config.yaml
head_dim: 64
attn_scale: 0.125
init_std_o: 0.0
weight_decay: 0.12
seq_len: 1024
Each number is 128 + 32 x the weight over the matrix's rms, rounded and kept within 0 to 255. Layers, rows and columns count from 0.

# layer 5 MLP up, 576x96, rms 0.209, rows 260-276, columns 0-95
[[152 128  96 123 135 118 119 116 187  90 141  90 148  99 190 125  98 128 161 102 141 134 185 128 128 156  99 139 139 160 129 120 151 178 131  93 132 127 140  97 133  98  97  71 113 132 147 123 114 111 117 124 144 150 105 129 141 150  97 126 109 116 157  97 120 195 202  96  92  83 123 148 120  98  82 152 112  93 128 145 155 169 101 126  99 138 145 171  85 133  98 146 179 153 117 153]
 [ 65 118  80 145 124 151 140 123 138 165  84 130 181 114 148 129  53 165 196 141 121 115 150 129 118 162 135 124 137 122 125 119 114 156 116  99 116 120  65 111 124 162 122 106 152 152 146 161 136 163  92 114 115 122  80 107  87  80 121 146 155 131 112  78 114 138 116 143  72 117 148 123 150 100 131 111  65  89 190  67 104 108 182 114 125 140 182 162 162 130 167 105 146 133 101  60]
 [126  58 119 210 122 100  81  91 142 187  73 127 130 125 138 105 148 111 112 147 117 156 105 129 182  74 176 121 128 178 162 122  91 120  95 121 203 158 138  65  79 163 113 160 106 144 129 113  97 101 151  89 171  56 164 100 114 106 135 117  96 145 113 130 178 142 102  85  96 169 156 135  78 136 222 150 153 124 154 105  92 144  60 131  73 143 150 111  86 116 111 127  23 194 117 102]
 [101 110  88 149 138 156 157 127 118  94 129 198 110 147 111 145 143 134 125 117 126 145  69 156 148 155 105 114 127 144 134 194 106 134  94  95 135 121 154 199 147  86 132 149 100 143 152 130 154 116 131 101 115  78 139 115 101 154 124  85  73 141 178 133 117 117 158  81 142 133  69 128 106 157 109 146 183 132 115 162 140 124 167 120 164 105  88 107 120  59 110 134 119 104 154 100]
 [156 128  91 161  94 187 115 100 129 120 181 120 173 165  60 114 140 152 129 107  87 118 118 142  97  91 172 188  85 119 121  98  47 128 154 141 133 119 148 105 135 110  95 102 135 107 118  89 104 161 148  71 134  84 119  91 117 143 121 136  77 138 154 141 156 106 101 145 119 133  63 155 110 142 156 143 117  97 129 130 147 140 194 143 129  83 141  38 111 121  75 181  80 145 100 132]
 [129 148 136 150 139 156 176 173 157 178 209 103  99 104 169 148 104 115 116 109  52  59 225 176 150 203  87 140 149 130 140 153 154 113 173 101 133 128 129 142 155  82 153 168 116 126 100  97 132 146 143  99 144  85 169  82 115 152  89  96 126 119 177 122  90 108 106 130 127 121  95 165 151  81  89 121 115 135 169  33 121 184 137 115 111 138 139  93 115 188 150 123 135  99 145 106]
 [122 146  69 128  98 126  94 151  78 153 117 144 175 175 111 167 140 141 109 185 140 175 140 118 113 114 121 138 151 150 181 178 172  83 131 192 107 160 191 125  77 113 159  61 106 105  78 126 131 166  62 144 127 145 122 171 139 105 137 104 108 141 132 173  72  88  97 115 137 169 140 138 171 118  72  90  88  52 128 131 120 201  37 109 122 148 105 115 137  95 144 103 199  76 162 120]
 [132 182 100 120 120 136 108  87 168 145 170 152 136 174 142  94  54 111 162 121 134 138 138 120 148 122  91 136 146 143 141  91 194 120 108  99 153 172 114 166 119  84  77 150 119 118 104 169 120 160 150 110 153 157 132 160  90 120 156  83 208  96 136 149  86 100  91 115  85 163  56 199 103 178  76 112 185 165 174 150 184 126 157  95  94 108 104  88 162  77 142 107 123 123 143 111]
 [132 127 141 118 129 158 155  85  85 106 146 114  88 101 161  56  54 126  93 108 114 131 171  73  88 113 113 103 150 147 186 122 160 117 144 153 198 149 104 188 104  98 154 151 113 191 103 140 105 135 119 127 146 206 106  77 156 103 121 117 152 108  53  97 146 118  75 120 121 132 132 145 132 122 165 167 159 126 151 134 122 191 149 177 134  98 121  72 168 146 133 111 145 126 142 145]
 [146 183 116 131  98 138 120 112 141 118 103 145 141 119 123 141  62  79 153 171 115  93 197 169 123 139 113 173 155 163 153 175 142 181 126 125 174 161 129 116 157 110  82 113  57 147 157 108 132 158 157 163 191  88 124 149 121 182 163 126 107 137 105 131 167 132  90 116 140 109  92 153 101 108 105 102 139 161 150 143 146 135  71 141 108 102 143 103 144 141 146 148 174 158  51  92]
 [131 141 122 165 136 128 124 167 140 127 114 117 138 124 127 104 118 115  72  78 180  87 151 123 126 169 105 158 131 124 112 149 178 170 160 167 183 161 137 123 195 151 144 137 125 149 133  66  89 139 133 141  81 111 105 138 140 119 193 174 190 189  96 149 154 146 156 136 135 127 115 131  88 115 155  92 137  98 121 115  81  94 124 158 155 130 144 134 147 129 120 127 148  71  74 118]
 [103 164  97 137 178  68 112 152  65  85  62 225 126 106 174 146  94 140 118  97 152  82 143 100 158 170 122 177  89 110 104 158 138 188 105 135 127 157 169  45 133 147 148 132 109 166 149 102 111 132 165 145 136 121  92 221 106  27 137  81 159 113 175 144 103 124 223 116 151 143  99 158 142 105 153 197  95 165 205 159 106  84 218 141 135  89  78  57  90 159  51 113 118 116  49  96]
 [110 109 135 117 143 115 116 129 171 123  86 191 124 162  96 120 111 113 137 207  98  94 212 138 150  64  86 100 111 143 185 122 130  68  93 134 162 157 132 109 128 114 107 170 146 134 147  84 123 144 137 139 123 149 118 135  87 165 144  93 119 126  95 115  98 130 133 117 114 116 149  74 198 112 132  71  92 174 118 128 112 106 144 109  85 109  92 169  76 133 137 158 125 117 161 169]
 [ 78 169 164  90 144  94 157 108 191 107 152 115 182 117 118  98 133  58 157 109 105 112 165 156 115  94 171 149 173 112  95 140 151 179 109  80  98  78 157  96 121 136 132 163 157  73  99 151 116  82  76 128 160 138 155  97  99 134  99 140 147  89 136 128 137 128 134 190  98 131  84 118 162 109 106 128 172 114 134 137  99  95 141 108 145 142 145 138 134 105 156 140 117 112 177 119]
 [105 177  97  72 102 144 187  51 110  90 122 150 178 126 114 170 134 114 136 178 148  88 137 171 124 109  92 146 132  98 143 121 140 134 105 104 129 144 137  98 137  75 120 113 127 105 144 156 123 167 131 174 177 121 116 133  57 133 123 113 121 111 129 163 128 145 138 164 174 131 120 151 134 114 131 133 183 123 111 158 163 131 145 130 142 105  95 123 152 153 107 114  95  84 144 124]
 [198  87  78 155 111 110 119 121  98 148 159 233 186  78 175 127 131 138 104 112  91 143 159 163 114  97 103 105 163 141 129 147 112 189 136 101 150 144 133  74  83 144 124 142 135 162  59 129  96  98 165 155 169 130  85  96 118 145 181 126 162 146  84 162 115 129 144 133 176 130 184 172  88  96 126 111 133 103 162 112 153  97  87  91 150 104 126 186 155 176 127 151 109 125 109 120]
 [120  63 120 120 130 149 182 121 170 104 114 172 116 116 114 105 112 160 137  87 112 102 152 173 159 115 103 136  99 116  93 150 147 103 110  96 162 106 150 137 130 128 136 152 195 115 103 129 166 193 193  79 166 138 100 146  82 121  73 160 108  82 112 152 141 121 169  87 165 110 127 131  81 165 107 142 133 101 163 144 102 115 189 103 140  89 146 130 113 175 105 142 147 102 125  87]]
# layer 5 MLP down (transposed), 576x96, rms 0.183, rows 260-275, columns 0-95
[[ 79 131 117 150  83 117 147  92  98 128  75 145 123 139 149 157 156  64 132 151 178  90 130  58 145 147 134 155 106 138 126 116 120 102 133 165 122 128 123 158  94  86 163 120  98 129  82  93 130 163 140 144 115  97  94 108  95 111 165 114 179 114 112 101 131 133 130 146 137 158 145 101 124 109 133  94  98 134 128 133 161 121  60 146  95  93 104  99 170 122 141  94 114  98 137 128]
 [ 79  96 138 118  72 154 131 119  88 191 113 131 114 149 110 105 130 165 115 129 142 132 108 136 165 151 128 112 148 124 134 104 112 132 124 132  77 118  99 109 137 134 128 134 164 107 104 174 143 123 118  77 121 154 161   0 126 194 120 211  45 183 187  82 140 119 110 107 152 178 164 104 105 119 150 130 135  88 165 130 119 137 128 139 139  60 128 128 112 202 138 117 164 106 140  80]
 [171  97 138  41 117 140 139  81 133 178 131 124 120 138 135  71 168 121 140  99 106  90 108 118 121 126 137 135 144 152  95  52 135 160  45 123 109 172 255 108 143 132  74  73 163 173 139  96 127 101 107 134  74 207  85 148 182  92  79 112  59 110 156 151  39 108  87 175 166 167  90  61 162 129 166 142  42 158 204 158 136 143 111  58 160  98 130 125 101 114 202 134  94 133 193 136]
 [140  94 110  98 113  80 139 109 116 147 156  98 127  92 115 168 172 109 110 146 104 131 193 182 109 109 150 144 118  87 125 103 175 143 155 203 154 113  90  84 117 154 107 125 136 169 117 132 133 116 130 154 110 129 100 203 116 147 137 137 162 128 111 113 157 106 103 143 139 127 179 138 160 107 139 124  82 177 149 108 126 127  76 120  83 127 130 115 130 157 159 131 115 154 140 114]
 [104 105 170  85 159 108 157 167 125 113 126 104 121 136 196 117  97  84  91 101 123 164 147 145 158  93 137  97 111 127 143 114 135 129  82 123 128 183  94 123 137  92 123 197 121 162  66 168 137  82  12 119 123 130 179 117 118 143  95 112  77  86 114 133 121  99 128 159  69 168 168 158 112 107  69 135 142 108 106 142 162  96 125 125  94 126 118 199 123 138  64  83 131 161 155 115]
 [110 160 109 126 144 141 112  98  77 127 133 136 112 205 180  92 164 112 123 139 151 190 104 122 121 152 137 151 156 165  67  87 109 163  93 176 105 156 125 193 120 119 139 124 170 131 174 168 112 139  70 144 134 161  71 191 136 207 142 184 169 131 121 181 185 111 146 127 173 112 199 151 116 158 154 138 129 154 143 204 181  77 128 143 134 103 143 136 166  76 145 149 119 116 150 136]
 [ 87 126 125 124 133 108 150 129  79  96 174 162 134 129 140  94  76  95  59 104  91 121 136 162  83 119  76 100 133 200  64  75  72 121 148  97 111 121 135 193  80 152 166  98 140 128 139 103 156 144 128 137 185 155 154 131 143 218 163 124 136  94 127 187 153 167  78 111  80 145 115 139  91 166 117 103  89 111 119  72 192  49 121 133 131 126 170 159 128 148 124  81 127 121  96 119]
 [147 111  54 110 147  97 120 113 109 153  93 136 156  49 148 101 167 158 150 102  71 114 117 132 141 120 132 112 134 159 145 173 139 141 140 180 116  91 161  89 138 125 131 128  73 138 124 117 140  98 124  83 144  70 110  86 184  54 118 130  78 188 126 127 138 119 154 174 180  95 104 183 147  62 125 143  64 148  85 130 106 141 108 185 131 164 128 148 123 155 126 112 133  69 161 104]
 [100 172 112  90 174 122  79 175 123  85 171 136 103  68 107 146 140 148 147 110 158 149 153 127 142 133 158 148 169 123 105 114 132 114 115 147 146 108 147 172 118 186  77 131 112 105 153 142 123  80 169 122  81 104 148 163 115 151 119 200 172 204 155 157 126 175 181 120  80  94 152 167  75 177 145 181  91 179 129  87 194 123 100 122 159 140 157 120 163 159  99 163  99 132  92 178]
 [ 89 127 118 111 151  90 112 116 162 182 120 112 117 115 154 127 158 147 124 128 158 122 115 132 157 165 168 127 150 109 103 147 139 145 143  82 107  76 123 118 100  77 155 125 135  96 113 112 139 119  52 105  63 111 117  74 142  91 122 111 108 146 133 111 150 115 173  89 175 144 137 145 135 122 171 146 136 106 113 111 164 155 180  99 155  97 101 225  97  82 107  78 103 140 151 196]
 [109 136 167 118 165 148 132 118  99 140 140 103 120 100 130 115 146  82 141 183 131  99  97  97 181 117 145  78 102 137 143 173 104 107  87 130  93 126 148  66  84 150  96 118 170 108 111  79 149 123 132 116 130 135 142 109 105 119  78  67 104  87 144 150  93 163 136  62 178 115 165 108  75 178 103 167 109 156  85 101 171 141 120 109 100 185 147 134  83 138 165 124 151 169 136 127]
 [170  75  91 130 163 109 135 119 102 137 115 214 133  74 175 200 144 157 138  72 123 133 178 146 162 113 119 136 140 134  31 139  78 253 133 141 102 120 130 119  72 154 208 125 129 140 182  52 101 192  43 162 108 127 100 143  92 134 151 111 155  65  63 110 147 103 153 139 140 126 146 197 173  58 118 231 136 130 115 133 162  89 117 152 164 142 115 101 122 131  82 188 140 180  88 116]
 [124 133 140  95 130 186  98 113  90  81 165  80 101 158 142 159 165  99 130  72 133 153 113  74 117 175 154 165 149 125 119 121 135 101 121  89 118 125 141 135 175 185  80 113 109  96 129 119 128 111  93 221 101 115  81 122 163 145 131 155 107 181 136 131 181 136 139 125 204 167 129 179 102 155 164 169 131 110  97 140  92 191 121  90 190  91 151 111  99 113 147 109 163 138 146 157]
 [127 155  98 170 115 138 102  92  69  97 120 126  78 110  79 175 132 138 119 108 146 165 111 141  81  96  93 110 146 167 129 116 168 116 134 119 122  92  94 167 138  96  95 183  66 160 165  95 110 162 214 125 159 122 130 149 165 111 146 163 168 134 138 118 132 160  68 146 116 118 110  74  93 168 149 107  65 120 182  89  75 141 150 139 125 156 129 152 133 121 184 118 116  86 116 151]
 [141  92 122 173 125  88 120 207 162 175 148 123 114 107 118 119 115 127  80 134 170 150 120  84 155 122 163 112  75 102 180 147 161 130 165 126  95 130 135 131  91 198 112 142 106 135  78  78 163 102  84 125 108  86 127 137 201 134 168 121 165  67 131 110 142 177 136 135 108  98 153 126 178 138 161  90 111 153 176 124  97 143 159 131 125 101 110 125  81  77 167 128 187 163  89 117]
 [110  83 104 143 146 198  87 125 103 152 184 114  99 146 113  84  78 125 108 162 112 166  49 137 169 182 119 128 172 147 164 183 146 111 135 152 113 102 107 151 104 128 146 100 129 110  81 116 136  96 149 149  78 110 117 140 124 107 128  65 142 199 161 150 162 129  87 161 150 178 150 150 103 152 144 159 176 121  82 180 101 110 127  99 102 193 112  95 102 124 145 111 170 106 141 152]]